config.yaml
positions: "rope"
rope_fraction: 0.5
dataset: "wikipedia_en"
Each number is 128 + 32 x the weight over its row's rms, rounded and kept within 0 to 255. Layers, rows and columns count from 0. The size above them is the row's rms in percent of the matrix's.

# layer 3 attention value, 256x256, rms 0.101, rows 165-217, columns 128-191
size [100 106 113 110 102 103 110 106 107 107 157 111 107 110 109 112 113  98 106 107 104 111 107 111 101 105 106 103 107 105 109 104 111 107 110 109 107 103 113 105 111 103  90 101 104 105 105 104 109 105 107 117 105]
[[ 96 118  97 160  67 135 136 119 107 111 138 111 135 106 156 125 131 209 113 122 125 155 124 155  72 145 152 143  86  70 115 150 120 111  85 127 141 113 126 132 176 146 113 126 137 145  87 170 155 143 158  69 106 142 148 124 202 114  50  76 135 132  95 171]
 [ 89 145 135 133 123  95 124 158  92 139  76 124 142 147 123 107 138 165 111 130 136 153 176 153 137  85 123 139 119 126 108 154 150 106 118 109 116  55 139 105  92 152  10 109 194 151 147 132 128 109 147 143  62 102 149 112 125 156  79 181 131 140 149 111]
 [104 151 181 106 151 162 151 190 179 142 103 110 139 165  89 148 127  86 121 111 132 134  38  82 112  83 183 158 118 140 106  96 175 143 125 157 158 136 126 162  58 147  86  95 121  86 105 149 168 180 134 101 150 133 146 175 113 161  36 119 117 147 142 118]
 [116  89 187 141 121 146 103 156 169 134 115 138 114 141 100 112  81 164 132 141 145 156  93 140 146  85 143 128 113 165 113 123 162 126 115 150 146  64 108 137 167  94 159  73 114 162 104 146 134 167 146 149 132  98  84 117 168 143 120 157 108 135 138 160]
 [162 108  61 107 111 154 125  81 151 123 111 191 129 178 126 138 104 187 122 153 127 122  98 156  79 131 195 118 114 140  96 108 127 132 120 106 163  93  97 112 167 140 186 131 195  95 157 152 134  99 151  79 157 103 138 155  69 106 206 177 103  57 129 158]
 [126 194 146 111  95 163 110  94 164 125 133 130 153 126 135 133 178  76 113 135 124 195 137  87 148 161 154 125 129 143  92 167 109 159 136 101 131 152 122 109 129 169 139 141 114 168  42 174 129 129  95 172 165  91 112 143 117  89 138 139  93 108  85 164]
 [134  91 121  98  85  83 133 178  88  81 115 149 117 117 153 136 122 158 138 119 122 106 126  96 100 120 180 167 137 112 150 112  77 190  92 111 113 128 135 119 147 161 130 124 109  69  99 160 122 135 109  89 127 121  93 177 150  70 126 186 110 174 144 120]
 [127  89 143 178 116  89 148  74  96 188 123 159  96 169 157  46 131  91 163 132 164 112  84 186 168 142 188  80 125 128  87 103 127 107 109 133 129 147 106 121 139 136 134  96  21  83  79  94 145 101 157 154  68 187 188 135 116 106 127 138 132 196 134 104]
 [126 168 136 156 194  95 188 122 124  96  97 140 124 112  52 110 118  81 118  61 100  92 107 157 184 125 144 140 162 117 161 108 113 127 149 111 170 157 159 118 209  97  87 114 175 136 135 165  74 108  90 151 111  99 151 153 108 137 128 104 131 161 149 128]
 [178 163 121 143 158  83 121 133 138 139 119 161 119 121 126 116 115 143 124 139 155 164 102  66 112 188 193 113 133 142 145 196  96 115  51 123  86 129  77 142  91  93 107  69 143 141 185 124 143 168 147 127  80 121 123 169 135  98 160 136 138 111 154 110]
 [171 139 112  96 165 182  99 179  75 141 138 159 176 139 141  70 126 133 195 178 101 116 145 110 136  89 158  73 146 112 143  93 130 153 134 158 128 137 171 165 150  76 179 134 151 144  87 107 126 140  95 115 152  86 113 172 124  98  89 154 159 124  68 132]
 [132 100 133 169 125 162 151  83 187 158 125 197 153 129 165 139  96  78 105 144  84 122 107 174  97 102  84 161 109 122 108  72 156  73 139  86  91 138 124 139 142 127 126 129 194 118 103 141 148  92 104 132  80 106 134  82 118 197 123 132 181 162 119 143]
 [136 179 162  84 152 165 155 147 154 149 134  78 199 102 124 110 126 111 139 101 135 128 102 134 157 150 125 154 114  71 118  92 179 176 177 167 141 107 177 148 106 140 159 109 130  87  50 140 171 127 155 112 103 131  87 119 119  86 146  94 106  75 105  75]
 [104  95 159 105 109 140  60 149 117 124 188 112  85  73 122 152 131 113 126 132 174  99  98 177 152  94 108 151 105 124 115 145 154 143 113 134  82 173 153 142 140 123 142 154 129 146 138  99 117 168  94 124 130 152 124 143  56 107 151 119 152 101 134 127]
 [153  93 199 170 134 121 136 114 189  84 131  79 111 134 124 116 154 139  92 136  83  91 130  96 109 116 111 154 119 103 111 133 141 110 132 188 185 133  68 111 125 143 102  61 127 147 134 108 103 106 174 133 186  87 145 163 135  95 143 132 112 123 143  85]
 [123  67 162  96 132 109 138 145  98 133  97 182 134 132 163 179  98 136 151 155 177 134 131  79  49 177 173  63 143 188 142 148 141 104 179 156  66 103 136 151  95 168  95  99  66 195 118 113 147 103 107  98 183  83 160 135 228 114 131 138 170 110  95  96]
 [ 89  99 104 164 107 125 134 122  88 179 143 198 150 152 155  85 141  35 157 121 141 127  94 133  99 142 146 151  81 125 102 157 137 147 145 110 158 122 112 121 118 128 136 164 130 126 113 122 161 115 112 137 183 153 162 178 133 129 118  84 123 177  96 134]
 [176  78 131 149 136  80 123 195 138 155 123  87 100 122  96 122 115 197 127 123 158 140 102 104 143 112  61 109 113  51 122 113 109  92 143  29  99 127 139 128  82 111 104 119 129 153  94  75 139 171  86 122 108 125 130 132 143 110 117 135 104 118 150 149]
 [128 161 151  97 113 141  76 116  91 133  99 209 133 157  98 143  96 131 146 129 113 128 118 146 157  91 134 106 164 131 127 120 135 101 106  79 109 116 124 131 160 101 167 151  50 133 138  93 185 112  68 146 155 165 191 149 132 115 111 155 155 161 128 164]
 [150  85 163 106 134 109 121  78 143 131 119 136 165 127 143 113 120 126 140  95 156 196 106 153 150 132 142  97 155 154 114 123 165 148 153 179 136 148 128 168  80  97 145 148 158 159 148  89 132 109 125 150  78 100  85 139 132 120  86 163 155 195 135 116]
 [142  96 149 129 113  81 135  94 187 118 143 120 166 110  95 119 181 138 123 139 151  74 111 162 121  80  95 104 160  98 117 159  92 123  82 116 134 157 188 158 145 157  93 211 125 128 125 132  90  89 193 104 166  71 133 117 124 178  58 129 131 114 154 115]
 [137 116 127 214 135  81 186 149 109 148 103 108 109 132 171 151  66 117 126  78  80 178 172 157 141 139 105 151 179 189 114 116  94 146 114  82 134 117 111 124  76 142 139 187 141  87 170  85 116 107 147 158 109 115  74 177 117 139 155  97 158 128 157 125]
 [109 138 107 165 127 123 118 127  81 117 125 126 120 103 128 125 137 139 127 103 115 114 183 134 132 138 136 108 172 152 111 150 151 177  94 153  89 187  84 159 174 130 153  98 105 130 183 128 135 112 134 192 160 107 110 118 147  97 111 135 111  75  95 131]
 [162  96 102 162 156  67 134  73 170 102 168 100 155 120 177 152 105 176 147 127 104 113 113 115 119  90 169 182 175 116  92  87 194 141 101 171 131 109 148 164 127  70 124  87  72  96 133 135 117 138 139 159 160 118 117 145 164 162 140 116 115 109 114  82]
 [ 97 126 109 190 175 163 102 179 145  83 117 148 158 153 108 171 152 134 126 134 114 113 141 105 209  69  99  78 175 111 127 119 116 149  94  94 160 156 176 152 126 143 198 201 107 159 161  93 144 157 163  68  90 119 119 149 132 106  63 102 192 110 112 101]
 [187  66 111 145 152  89 141 155 128 151  91 100 146 149 121 104 155 145 129 161 186 135 154 131 193 124 148  86 122  71  88 137 102 143 166 195 125 170 155  74 142  80  86 161 104 157 116 126 137 151 138 127 118 117 127 181 118  93 105 103 145 102 150 134]
 [ 61 128 137 108 127 133 151 170 147  83  92 145 120 104 158 112 200  76 120 137 138 128 108  86  79  95 111 202 115 108 146 116 113 115 177 119 108 141 108 126 190 102 169 113 131 229  81 153 174 134 138 161 153 138 153 133 100 117  99  98 160 100 105 136]
 [134 147 143 156  96 128 175  78 195 147 123 119 169 156 159 163 194 131 102 141  97 186 129  94 110 110  89 116 109 111 162 139 150 103  73 160  79 159 156  89 107 150 165 150 168 117 146 163 149 111  60 125 126 146 158 147 148  98 126 150 169 152 115 124]
 [129 190  79 163 146 104 112 155 130 136 104 118  72 123 144 147  79 109 114 149 123 149  92 202 124 159 133  60 150 103 116 185 181 128 158 108 119 159  60  78 136 145 159  98 133 141 118  77 121 162 126 124 106 179 137  91  87 122 110  98 139 210 112 157]
 [121 171  65 109 115 153 104  74 101 102 117  58 118 100 143 135 106 106 135 119 158 128 121 141 117 136 117 138 153 115 112 119 109 106 149  94  68  76 152 172  93 157 136  75 110 144  87 100 124 107 185 153 132 125  98 181 139 128 129 165 144 126 171 124]
 [110 172 122 140 147 104 120 143  80 145 114 175 113 168 117 146 143 158 103  90 154 113 145 102 144 139 148 116 146 131 112 200 122 155 135 155 132 146 180 138 133 171 129 104 120 193 100 193 103 118  95 114 118 179 127  59  99 108 133 121 111 103 137 130]
 [117 126 109 136 127 117 107 131 160 176 116 176 124 133 167  80 158 127 111  57 101 159 135 132  69 104 108 108 177 140 129 116  45 157 114 134 165 134 200 127  82 141 151 112 118 150 101 181 121 128 109 134 128 134 137 183  92 178  80 109 163 172 134 102]
 [146  98 118 149 137 137 131 157 119 181 162 116  91 163  89  76 198 176 138 158 146 149 135 124 190 185  90 121 114 154 150 102 158 121 184 125 141 194 137  92 127 155  57 142 134 117  99 154 143 134 138 114 156 126 179 120 107 138 111 152 116  78 133 170]
 [178 104 203 145 133 116 137  53 150 169 139 145 138 106 147 144 108 176 154 106  35 164 133 101 129 146 136  81  66  92 130 149  55 106  96  99  97 105 120 133  94 101  90 162 117 132 106 150 115 114 150 144 187  84 151 113 133  92 104 136 115 122 132 120]
 [114 117 125  88 159 132 157 238 143 117 147 154 107 126 125 116 190 202 123 137 145 144 148 143 142 143 140 149 146  74 146 118 103 158 168 158  96 159 102 134 138 159 120  70 166  38 176 134 117 120 166 103 136 129  72 163 131 142 101 146 144 137 158 147]
 [123 184 146  83 147 145 121 115 145 121 170  82 130  86 105 130 130 118 123 203  57 200 148 100 118 157 111 185 153 130  87 114 152 139 134  84 136 115 134 156 152 187 174 211 126  51 161 132 142 133 138 136 143 177 173 154 110  84 113 116 121 106 128  88]
 [179 133 104 156 110 137 124 161 150  87 121  64 189 114 143 164 133 122 132  61 107 153 123 144 141  95 123 155 107 156 110 209  65 119 109 142 130 129 111 116  51 172  84 153  96 103 100 178 143 165  90 146 127 123 147 158 127 131 185 115 160 134 122 135]
 [173 114 134 181 139  77 118 155 182 171 120 135 116 186 141 119 129 131 130 166 126 133 197 131 110 149 201 141 173 153 155  57 135 147 155 126 140  61 170 153 168 154 149  93 166 105 175 161 149 141 134 196 104 130 135 178 107 119 111 115 144  87 131 181]
 [147  70  33 138 165 160 126 191 166  98 133 104 174 137 126 134 145  42 128  99  98 172 139 142  46 130 110 108  87 140 158 129 117 116 142 116 154 150 151 152 118 150 160 150 139  87 163 137 126 137 134 129 127  97 209 160 113 141 124 159  90 138 146  61]
 [128  93 149 149 123 155 118 170 112 140 182 100 143 126 100 149 130 148  84 101 143 104 114 105 148 136 142 122 105 196 128 161 157 106 174 175 142 124 106  57 146 109 125 117 131 146 137 119 132  90 148 116  82  68 140 120 105  42 154  97  89  63 124 205]
 [118 134 137 158  83 156 161 106 148 114  90 122 170 133 130 128 155  97 108 136 170  98  98 143  84 166 131 103 117  87  84 110 140 139 120 142 137 131 125  73  75 124 107 127 137  66 121 137 161 146  58  97 126 137 113 204 159  68 151 179 113 155  77 126]
 [157 114  97  96 154  69  74  92 117 110 162 107 153 136 118 116 137 200 135 159 117 140 122  99  77 152 160 149 111  97 129 116  63  99 117 145 127 121 126 208 105 160  54 110 137 122 162 151  68 149 142 116 116 136 153 125 131 169 118  87 102  44 139 132]
 [112 113 126 100 186  63  81  84 103  83 128 153 168 187 100 104 149 113 126 152 105 144 163 127  72 174 144 163 151 104 121 159 110 120  95  97 117 149 129 157 125 119 144 104 173 127 132  99 127 151 145 113 105 129 160 143 130 143 184 131 148  73 182 218]
 [108  76 127 154  86 117 162 122 106 108 136 137 154 129 167 104  78 128 128 109 123  80  75  95 142 128 102 141 125 152 168  83 114 114 135 129 180 126  95 112 132  93 107 141 124 134 115 135 218  75 123  81 116 118 132 139  70 160 156 127 168 149  94 157]
 [135 135 122 101 166 178 118 106 142 140  82 152 138  74 143 132 151 204 134 100  76 138 166 147 125  53  93 135 128 124 100 135 166 103 130 154 152 109 155 159 120 113 159 149 105  88 126 136 193 126  93 147  19 164 198 164 119 149 139 170 147 142 117  68]
 [174 148 129 153  96 124  94  90 121 107 126 100 134 155  99 104 116 164 148 107 116 117  81 189  73 126  91 149 127  87 109 116  86 108 146  95  92 116 129  91 101  98 197 146  84 191 106  96 105 177 131 120 167 100 112 149  97  98  84  50 126 136 118 140]
 [143  85 176 168 107 109 113 164 117 106  83  68 116 152  96 130 216 116 100  57 170  84 103 159 111 157 155 162 115 131 167  60 164 115  96  96 170  99 170  65 145  99 167 121  95 118 170 113 115 140 130 117 133 110 106 101 136  94 173 189 119 212 124 149]
 [120 154  75 149 126 166 126 164 156 111  82 124 130 113 112 117 138  81 120 108 159  99 129 136 133 161 137 152 111 174 131 118  81  93 121  91  82 167 106 143  99 133  76  85 171 135 188 107 125 141 156 117 131 104 187  97 121 154 116 103 110 126 134  90]
 [109 122 147 126 122 154 114 117 157 119 156 124 124 146  98 106 140 191 149  82 102 168  99 161 139 151 151 120 141 109  86 148  98 133 153 201 110 110 107 168  91 142 139 195 114 162 127 152  82 161 150  86  87 155 158 113 118 128 176  66  87 101 136 119]
 [ 61  82 206 107 123 127  89 132 102 127 108  85 151 140 140 123 148 122 126 126 158 148 145 174 112 149 203 162 114 143 132  46 134 106 101 132 136 183 117 108 110  86 199 116 111 185  75 202 194 134 154  95  86  60 137 140  87 106 129 153  82 143 131 121]
 [121 154 139  92 150 107 168 132 142  70 105 149 144 140 146 118  78 148 130  76 151 199 131  67 142 121  76 134 140  98 139 137 144  64 171 140 113 198 187 133 138 128 107 154 129 137 141 157 103 126 123 147 100  93 142 195 163  69 186 116 159 148 102 130]
 [139 204 183 117 155 138 145 190  92 140  92  86 132 155 161 103 168 120 197 112 121 143  98 105 151 160 151 109 125 135 133  61  73 126 116 128 132 154 187 115  91 114 135 157  53 192  81 128 137 118 120 172 168 176  85 123 104  76  85  92 105 120  81 154]
 [152 123 100 107  74 140 156 119 122  69 143 146  45 169 155 177 118 142 106 103  66  95 134 155 160 189  92 110  92 101 151 115  87 143 104 121 148 164 141  81 156 163 119 150 137 211 217 129 158 168 100  79  58 134  40 114 128 176 177  96 141 175 121 156]]
# layer 3 attention output (transposed), 256x256, rms 0.0974, rows 165-216, columns 128-191
size [111 115 117 105 108 114 102 106 111 114  61 103 110 111 106 114  76 107 113 114 106 109 108 110 112 110 110 105  99 105 109  93 108 108 116 109 106 109 115  77 120  94  98  97 113  85  95 107 115 102 112  64]
[[ 83 133  87 138  88 141 149 131 121 115 119  96 130  94 144  88 116 209 120 137 134 137  95 161  92 102 145 131 107 102 104 147 146  99  80 118 141 100 122 182 196 168 110 117 134 167 101 177 175 175 130  95 121 125 141 135 195 114  24 101 156 132  99 157]
 [113 133 151 132 140 126 170 167 116 159  95 144 136 132 116  80 160 168 132 133 120 134 180 138 146 110 158 132 129 124 113 163 137 113 131 108 122  91 138 119  86 161  64 117 164 158 147 132 130 124 161 147  57  64 123 104 119 165  87 173 135 144 132 104]
 [132 145 186 122 168 136 133 192 135 145  77 124 139 166 107 130 150  69 157 104 148 133  82  81 102 112 172 158 106 130 119  90 164 160 121 132 144 125 138  87  67 139  87 116 114  73 112 146 149 173 122  96 128 107 119 166 109 139  40 123 124 150 139 119]
 [118 106 180 147 132 136 108 149 151 138 114 114 110 161 126  96  59 152 133 136 176 163 102 157 140  96 149 118 103 154 118 110 147 149  86 138 134  67 127 130 175 110 140  94 112 178 107 149 149 166 136 152 124 112 110 139 150 130 142 163 149 102  87 161]
 [111 128  68 129 129 156 108  54 156 111 124 152 137 142 119 149  83 178 137 136 162 130 130 150  86 149 179 109 113 122  74  96 122 127 120 119 149  90 102 138 140 160 168 120 211  93 174 139 130 112 167  97 151 129 114 160  92 107 168 155 102  84 137 165]
 [171 189 126 107 131 128 107  75 174 133  96 121 130 146 119 145 177  78  83 161 133 200 140 107 156 125 127 121 145 119  99 151  96 149 136  92 119 161  98 185 128 175 103 142  96 163  70 168 147 175 121 167 164 117 115 170 139 105 131 151  92 134  73 161]
 [124  90 119 109 113  87 148 172  86  98 134 149 111  94 123 129 136 166 156 100 136 116 131  96  94 133 164 142 139 118 127 100 108 155 105 121 109 114 117 121 143 177 121 107  88  82 130 191 153 119 132 102 108 135  98 203 144 108 127 189 137 150 134 114]
 [ 98 113 123 171 123 109 132  70  94 182 132 155 132 173 154  63 115  99 165 111 180 116  99 182 158 139 174  82 125  94 103 102 127 114 127 111 155 154  71 129 167 145 132 105  30  85  94  66 114 107 182 115  82 197 180 127  95 115 129 128 110 174  97 100]
 [110 171 148 145 165  97 192 129 135  61 103 140 117 127  89  81 111 103 139  53 109 104 115 152 176 123 152 148 184 138 181 105 116 141 155 106 164 131 173  97 222 107  93 131 179 157 119 151  61  97  72 154 107  96 165 136 111 139 138 108 111 160 134 149]
 [155 169 135 148 157  90 100 138 142 140 159 122 120 121 126 138 113 153 146 130 169 161 121  53 107 181 179  89 150 131 111 179  87 108  47 122 121 126  69 134 105  71 115  57 119 130 192 126 111 137 153 113  79 151 119 169 137 106 176 113 118 124 149 117]
 [165 175 134 133 146 170  97 133 109 116 180 138 148 151 120 105 106 162 250 107 131 102 117 149 144  72 112  64 141 124 136 105 140 168 133 165 137 136 118 168 147 124 120 120 160 159 135 141 204 120 125 102 129  92 130 142  99 130 108 120 117 151 169 112]
 [111 101 142 170 126 140 121  91 172 153 108 186 176 133 161 135  96  58 146 142  90 144 127 158 106 138 105 173  96 107 108  56 126  84 117  98 101 131 131 109 177 141 119 116 173 103  87 163 152 155 110 131  60  87 116 111 153 200 145 105 129 152  86 157]
 [155 170 155  92 127 147 131 139 144 150 143  61 200 112 115 122 138 118  89  90 112 128  99 120 158 135 112 159 134  82 145 105 158 186 190 181 151 110 173 102 106 139 175 120 139  94  39 148 176 146 158  97 106 117  71 119 117  59 128  95 107 102 133  64]
 [105  92 164 106 111 144  53 149 121 123 231 105  88  81 130 168 123 126 121 123 178 108  98 182 151  85  88 144 116 140  98 122 151 151 100 139  70 161 142 107 147 116 131 165 132 147 135 125 106 145  91 137 148 127 136 121  74 101 158 109 129 104 133 118]
 [162  79 188 156 145 115 129 131 188  85 128  89 127 108 129 125 163 128  82 149  92 118 142 107 115  94 126 138 111  94 131 136 130  91 160 159 191 119  48  88 116 130 128  52 127 130 121 137  80 116 177 121 181  71 148 181 124  88 129 119 146 121 100 113]
 [133  81 174 120 142 124 127 143  93 152  93 199 164 147 128 177 104 154 120 170 177 140 156 109  46 174 162  32 127 173 133 132 132  89 175 152  82 109 147 145 118 164  93  91  69 193 133  95 140 104  73 100 199  65 157 146 196 114 146 121 145 118  96 119]
 [109  83 114 155  83 138 110  94 104 152 141 188 154 137 128 110 143  64 225 103 161 131 108 127  80 112 138 125  83 115  75 179 144 116 148  84 153 104  88 158 152 159  97 164 149 107 123 135 181 110 125 123 139 134 158 187 115 153 112 100  99 166 124 131]
 [159  41 123 155  92 124  96 188 132 140 126  72  99 141 124 150 103 224 125 112 134 136 131 100 119 135  75 110 114  63 124 132  97 127 119  14  93 135 159  66 121  94 112 140 146 134  67  75 138 174  86 122 132 145 148 127 155 108 148 140  94 131  99 161]
 [118 187 148  97 138 150  93 113  78 103 100 212 112 135 115 115  68 129 154 122 115 125 110 150 179  93 140 122 151 133 110 106 144 119 108  76 116 119 123 169 181 104 139 143  72 112 156  96 166 118  72 139 142 150 181 139 129 113 116 160 148 140 132 154]
 [148  81 164 126 143 101 122 100 133 128 139 132 141 118 137 101 128 103 105  94 167 177  88 149 138 140 124  99 158 128 119 128 167 155 140 175 119 126 122 119  66  98 148 147 138 145 160  97 157  76 131 146  97 126 101 101 119 120  99 191 153 173 148 120]
 [167  86 136 100 124 104 117  88 199 118 130  95 137 126 132 115 171 138  90 137 153  71 105 166 134  97  98 117 110 119 134 150  80 147  86  99 136 153 194 135 161 133  92 216 108 128 101 133  83  81 189 110 189 102 131 120 143 168  56 141 102  99 150 130]
 [108  79 120 225 136 104 181 154 113 157 114 127 101 127 156 142  69 122 120 114  79 189 145 152 118 125 105 153 158 157 110 131  91 136 129  88 154 133 135 106  87 150 128 167 134  87 180  70  98 110 144 122  82 137  67 183 114 151 155 120 127 120 139 128]
 [111 135  80 160 118 142  80 111  95 130 135  99 126 111 125 131 137 158  75 103 124 105 178 142 136 136 151  80 170 124  99 140 140 172 104 144  95 198 100 173 155 138 144 106 124 128 164 120 148 123 115 179 160 141  76 107 155  88 117  96 104  97 105 134]
 [156 106 107 167 169  82 150  84 143 118 197 111 145 108 157 152 136 161 160 115 128 106  93 142 126  87 160 192 163 109  97  99 181 124  91 179 148 122 130 147 120  50 141  91 111 109 136 137 113 131 122 159 178 104 115 154 159 147 143 108 155 112 126  85]
 [128 133 116 189 132 146 110 180 126  80 118 155 170 147 106 168 164 142  94 106 101 117 118 119 255  77 104  96 169 157 157 102 119 151  82 107 164 148 167 132 109 131 185 211 110 176 149 120 181 148 182  95 121 127 141 149 109 112  77 112 169 124 141  98]
 [169  62 127 163 147 107 112 137  98 151 124  83 133 128 117 161 138 164 155 166 188 129 143 116 198 142 104 132 152  81  94 158 120 154 164 191 117 185 156  96 150  64  69 167 145 150 137 145 110 127 147 121 102 156 117 166 116  98  91 133 108 159 135 143]
 [103 105 148 109 131 134 140 155 146  79  58 115 120 116 171 136 168 113 144 131 131 138 124 107  82  78 115 206 107 126 146 121 117 131 162 116 105 163 121 150 189 122 121  98 122 239  68 156 220 125 156 129 150 155 161 134 113 101 106 145 100 126 129 117]
 [125 160 151 157  88 122 187  83 207 153 117 129 166 143 124 149 208 115 134 133 120 181 111 121 128 107  82 127 113  88 154 142 148  94  88 166  89 147 131 165 116 148 147 130 180 138 178 150 167 109  95 118 113 163 158 132 144 117 110 136 172 158 138 123]
 [136 158  70 157 154  92 124 164 116 141  86 152  98 111 129 152  92  93 174 135 110 140  88 194 123 152 121  78 153 111 140 194 194 168 143  75 108 176  48  98 149 142 137 122 131 132 126  91 147 173 122 120 105 156 131  77  93 114 110 108 140 225 109 128]
 [148 162  68 116 130 124 128  78 105 118 134  95 111 111 185 147  77 121 132  95 159 144 108 177 161 134 130 147 142 125 138 114 113 141 145  94  81  89 145 152  77 153 127  91 102 133  88 106 115 103 160 165 132  97 123 176 154 116 112 155 174 115 155 112]
 [155 166 141 154 112  85 127 133  82 151 113 158 126 149 117 140 128 162 117  91 129 120 134 124 155 143 141 144 167 136 130 200 138 145 118 182 124 153 179 161 124 160 107  97 120 180  90 176 140 151  93 138 112 185 111  49 102 103 144 139 115 141 135 131]
 [ 92  77 108 137 144  92 120 141 145 146 108 224 147  96 141  67 179  99  68  94 116 196 107 132  89 125 131 116 146 115  90 111  71 117 147 136 162 130 181 122  76 137 163 102 115 134 120 133 108 130 108 141 121 123 106 184  95 198  42 127 168 142 128 117]
 [140  96 102 149  89 166 124 155 121 177 198 120 104 161 108  72 169 188 130 134 169 153 151 132 167 180  89 131 147 131 147 103 142 148 168 112 125 216 125  93 117 146  79 133 153 152  86 159 136 111 152  66 161 123 194 117 104 139 106 142 104 122  93 174]
 [165  96 168 156 138 113 127  71 137 167 140 134 125 123 149 128 104 172 191 127  34 144 147 105 116 159 134 101  86 120 125 159  73 114  84 107 102 114 126 105  89  92 101 152 125 147 120 142 132 140 131 139 205 109 158 107 132  66  96 148 121 104 113 119]
 [120 122 115  83 150 128 128 250 151 103 140 137 149 100 125 126 216 203  93 141 122 119 130 150 142 154 145 151 143 107 170 120  92 160 194 126 102 154  98 129 102 146 115  76 145  47 157 135 115 117 177 114 123 141  56 142 106 129 112 116 103 149 143 136]
 [109 197 127  84 141 124 110 132 128 117 176  67 117  98 115 122 137 120  94 185  68 159 141  96 107 158 104 160 158 142  92 114 127 132 120  68 130 124 133 113 140 175 184 204 141  47 133 109 146 130 143 119 160 174 175 135 112  84 144  92 102 107 131 101]
 [144 119 111 148 122 134 122 126 149  84 132  64 158 116 133 171 130 127 115 113 115 135  84 145 157  94 115 168 123 142 106 202  70 145  98 142 125 139 113 139  37 155  62 155  80 118 128 165 148 151 129 148 117 153 173 117 152 146 161 137 111 128 136 133]
 [194 149 161 186 134 102 105 158 156 192 140 111 144 166 171 130 133 145 153 157  97  90 134 131 131 151 165 157 179 126 180  80 118 154 131 104 174 104 158 148 164 154 140  83 149 130 169 149 169 163 140 147  94 128 111 186 102 102 134 127 122 112 134 190]
 [135  87  63 145 173 130 109 192 131  81 151  86 186 162 107 168 156  40 145  94 100 111 150 128  76 130 127 123 131 136 174 128 126 144 130 140 173 166 131 143 108 130 134 126 138  94 148 135 118 120 143 147 112 106 229 171 129 149 112 161 143 129 149  82]
 [155 105 120 149  98 175 127 152 106 154 154  91 137 140  95 158 159 115  71 176 142 123 132 120 165 131 152 113 120 179 127 150 162 103 166 168 136 161 143 122 127  94 121 118 160 123 107 152 111 139 133  98 119  87 130 148 150  48 180  99 123  98  97 203]
 [ 85 132 132 154  63 151 159 106 148  90 104 112 150 107 125 155 163 113 144 131 174 102 105 142  81 141 139  89 112  84 105 125 111 126 118 150 124 134 145 127  61 135 123 117 130  70 122 149 162 129  72  99  97 131 114 191 114  60 116 168 101 150  90 104]
 [170 112 117  89 145 102  73  86 132 112 149 119 168 125 142 123 125 182  75 152 123 139 116  96  80 166 158 132 113 121 104 115  75  62 108 144 135 124 148 143  98 173 100 129 123 115 153 177  76 159 132 119 134 116 154 137 118 142  96  87 105  88 151 136]
 [121 142 155 113 167 122  75  88 101 100 128 129 170 177 123 149 165 134 127 168  72 129 162 113  69 176 159 185 154 114 165 179 103 162  55  80 124 188 131 120 109 115 142  98 168 125 107 121 106 153 161  97 106 166 150 149 146 123 177 120 109 112 172 196]
 [104  46 102 135 100 129 188 140 105 113 145 142 127 137 142 116  70 140 169 126 162  94 107  94 110 106  90 135 143 139 122  86 131 105 145 122 135 112  87 141 130  98 108 139 148 112 129 135 234  78 145  91 137 105 154 140  80 194 149 135 159 156 115 165]
 [149 122 124 111 165 158 112  84 165 140 106 153 134 120 138 121 141 175  96 122  82 144 135 136 128  21 114 153 121 126 108 122 170 123 110 147 151 112 132 129 111 102 157 157 108  87 136 154 178 103  91 137  11 151 210 141 139 130 145 174 126 145 119  92]
 [129 161 113 156  93 151 113  65 113  83 142  62 114 140 105  98 106 171 161  79  97 112  78 164  58 122  70 127 109 120 106 107 111 114 131 108  75 114 127 165  94 134 150 157  98 196 117  88 148 146 116 127 163 126 141 139  87 113  89  74 128 130 156 142]
 [116 107 200 158  94  97 128 137 128 120  95  85 121 149  97 123 231  93 145  90 160  95  99 140 119 130 136 163 135 128 191  91 190 131 102 108 170 111 149 119 141  86 140 103  94 137 178 105 127 123 119 116 113 115 110 119 125 117 179 210 141 224 156 144]
 [102 150  70 134 123 144 118 141 167  98  67 127 150 114 130  85 144  86 200 101 166 127 128 123 131 142 140 146  93 201 148 115  77  94 119 113  92 137 123 117 101 151  84  80 146 153 179  94 130 135 163 155 135  77 179 102 120 185 137 112 125 133 114  99]
 [ 97 123 127 127 103 182 115 137 153 105 160 112 122 120 125 116 121 183 169  83 120 133  94 126 165 145 162 112 119  94  75 122  97 126 118 195 122 113 132 137 124 162 147 193 106 141 114 151 105 158 135 106 113 113 167 106 106 125 196  45 123  94 102 124]
 [ 79  94 202 132 127 153  81 139  93 137 103  61 144 142 126 144 149 113 212 134 160 128 135 180 104 134 205 171 126 149 174  71 153 103  98 122 126 178  95 117 130  97 165 102 107 176 112 224 183 135 147 102 101 108 124 137  67 111 133 158  96 163 118 125]
 [106 114 149 103 150 117 159 116 183  67 143 176 167 103 134 119  91 131 152  76 158 194 114  46 167 129 113 103 141  97 103 146 169  71 173 150 108 171 204 138 146 126 111 140  88 141 134 148 117 115 138 157  98 109 142 189 129  75 178 110 139 124 138 113]
 [116 225 175 145 150 133 141 157  92 138 102  57 113 162 141 174 125 156 255  65 150 104  99 121 155 128 107 148 136 136 146  76  74 163  99 118 165 178 142 155  98 127  57 140  61 187 110 143 185 103 145 157 116 190 131 101  97  98 101  88 102 133  93 125]]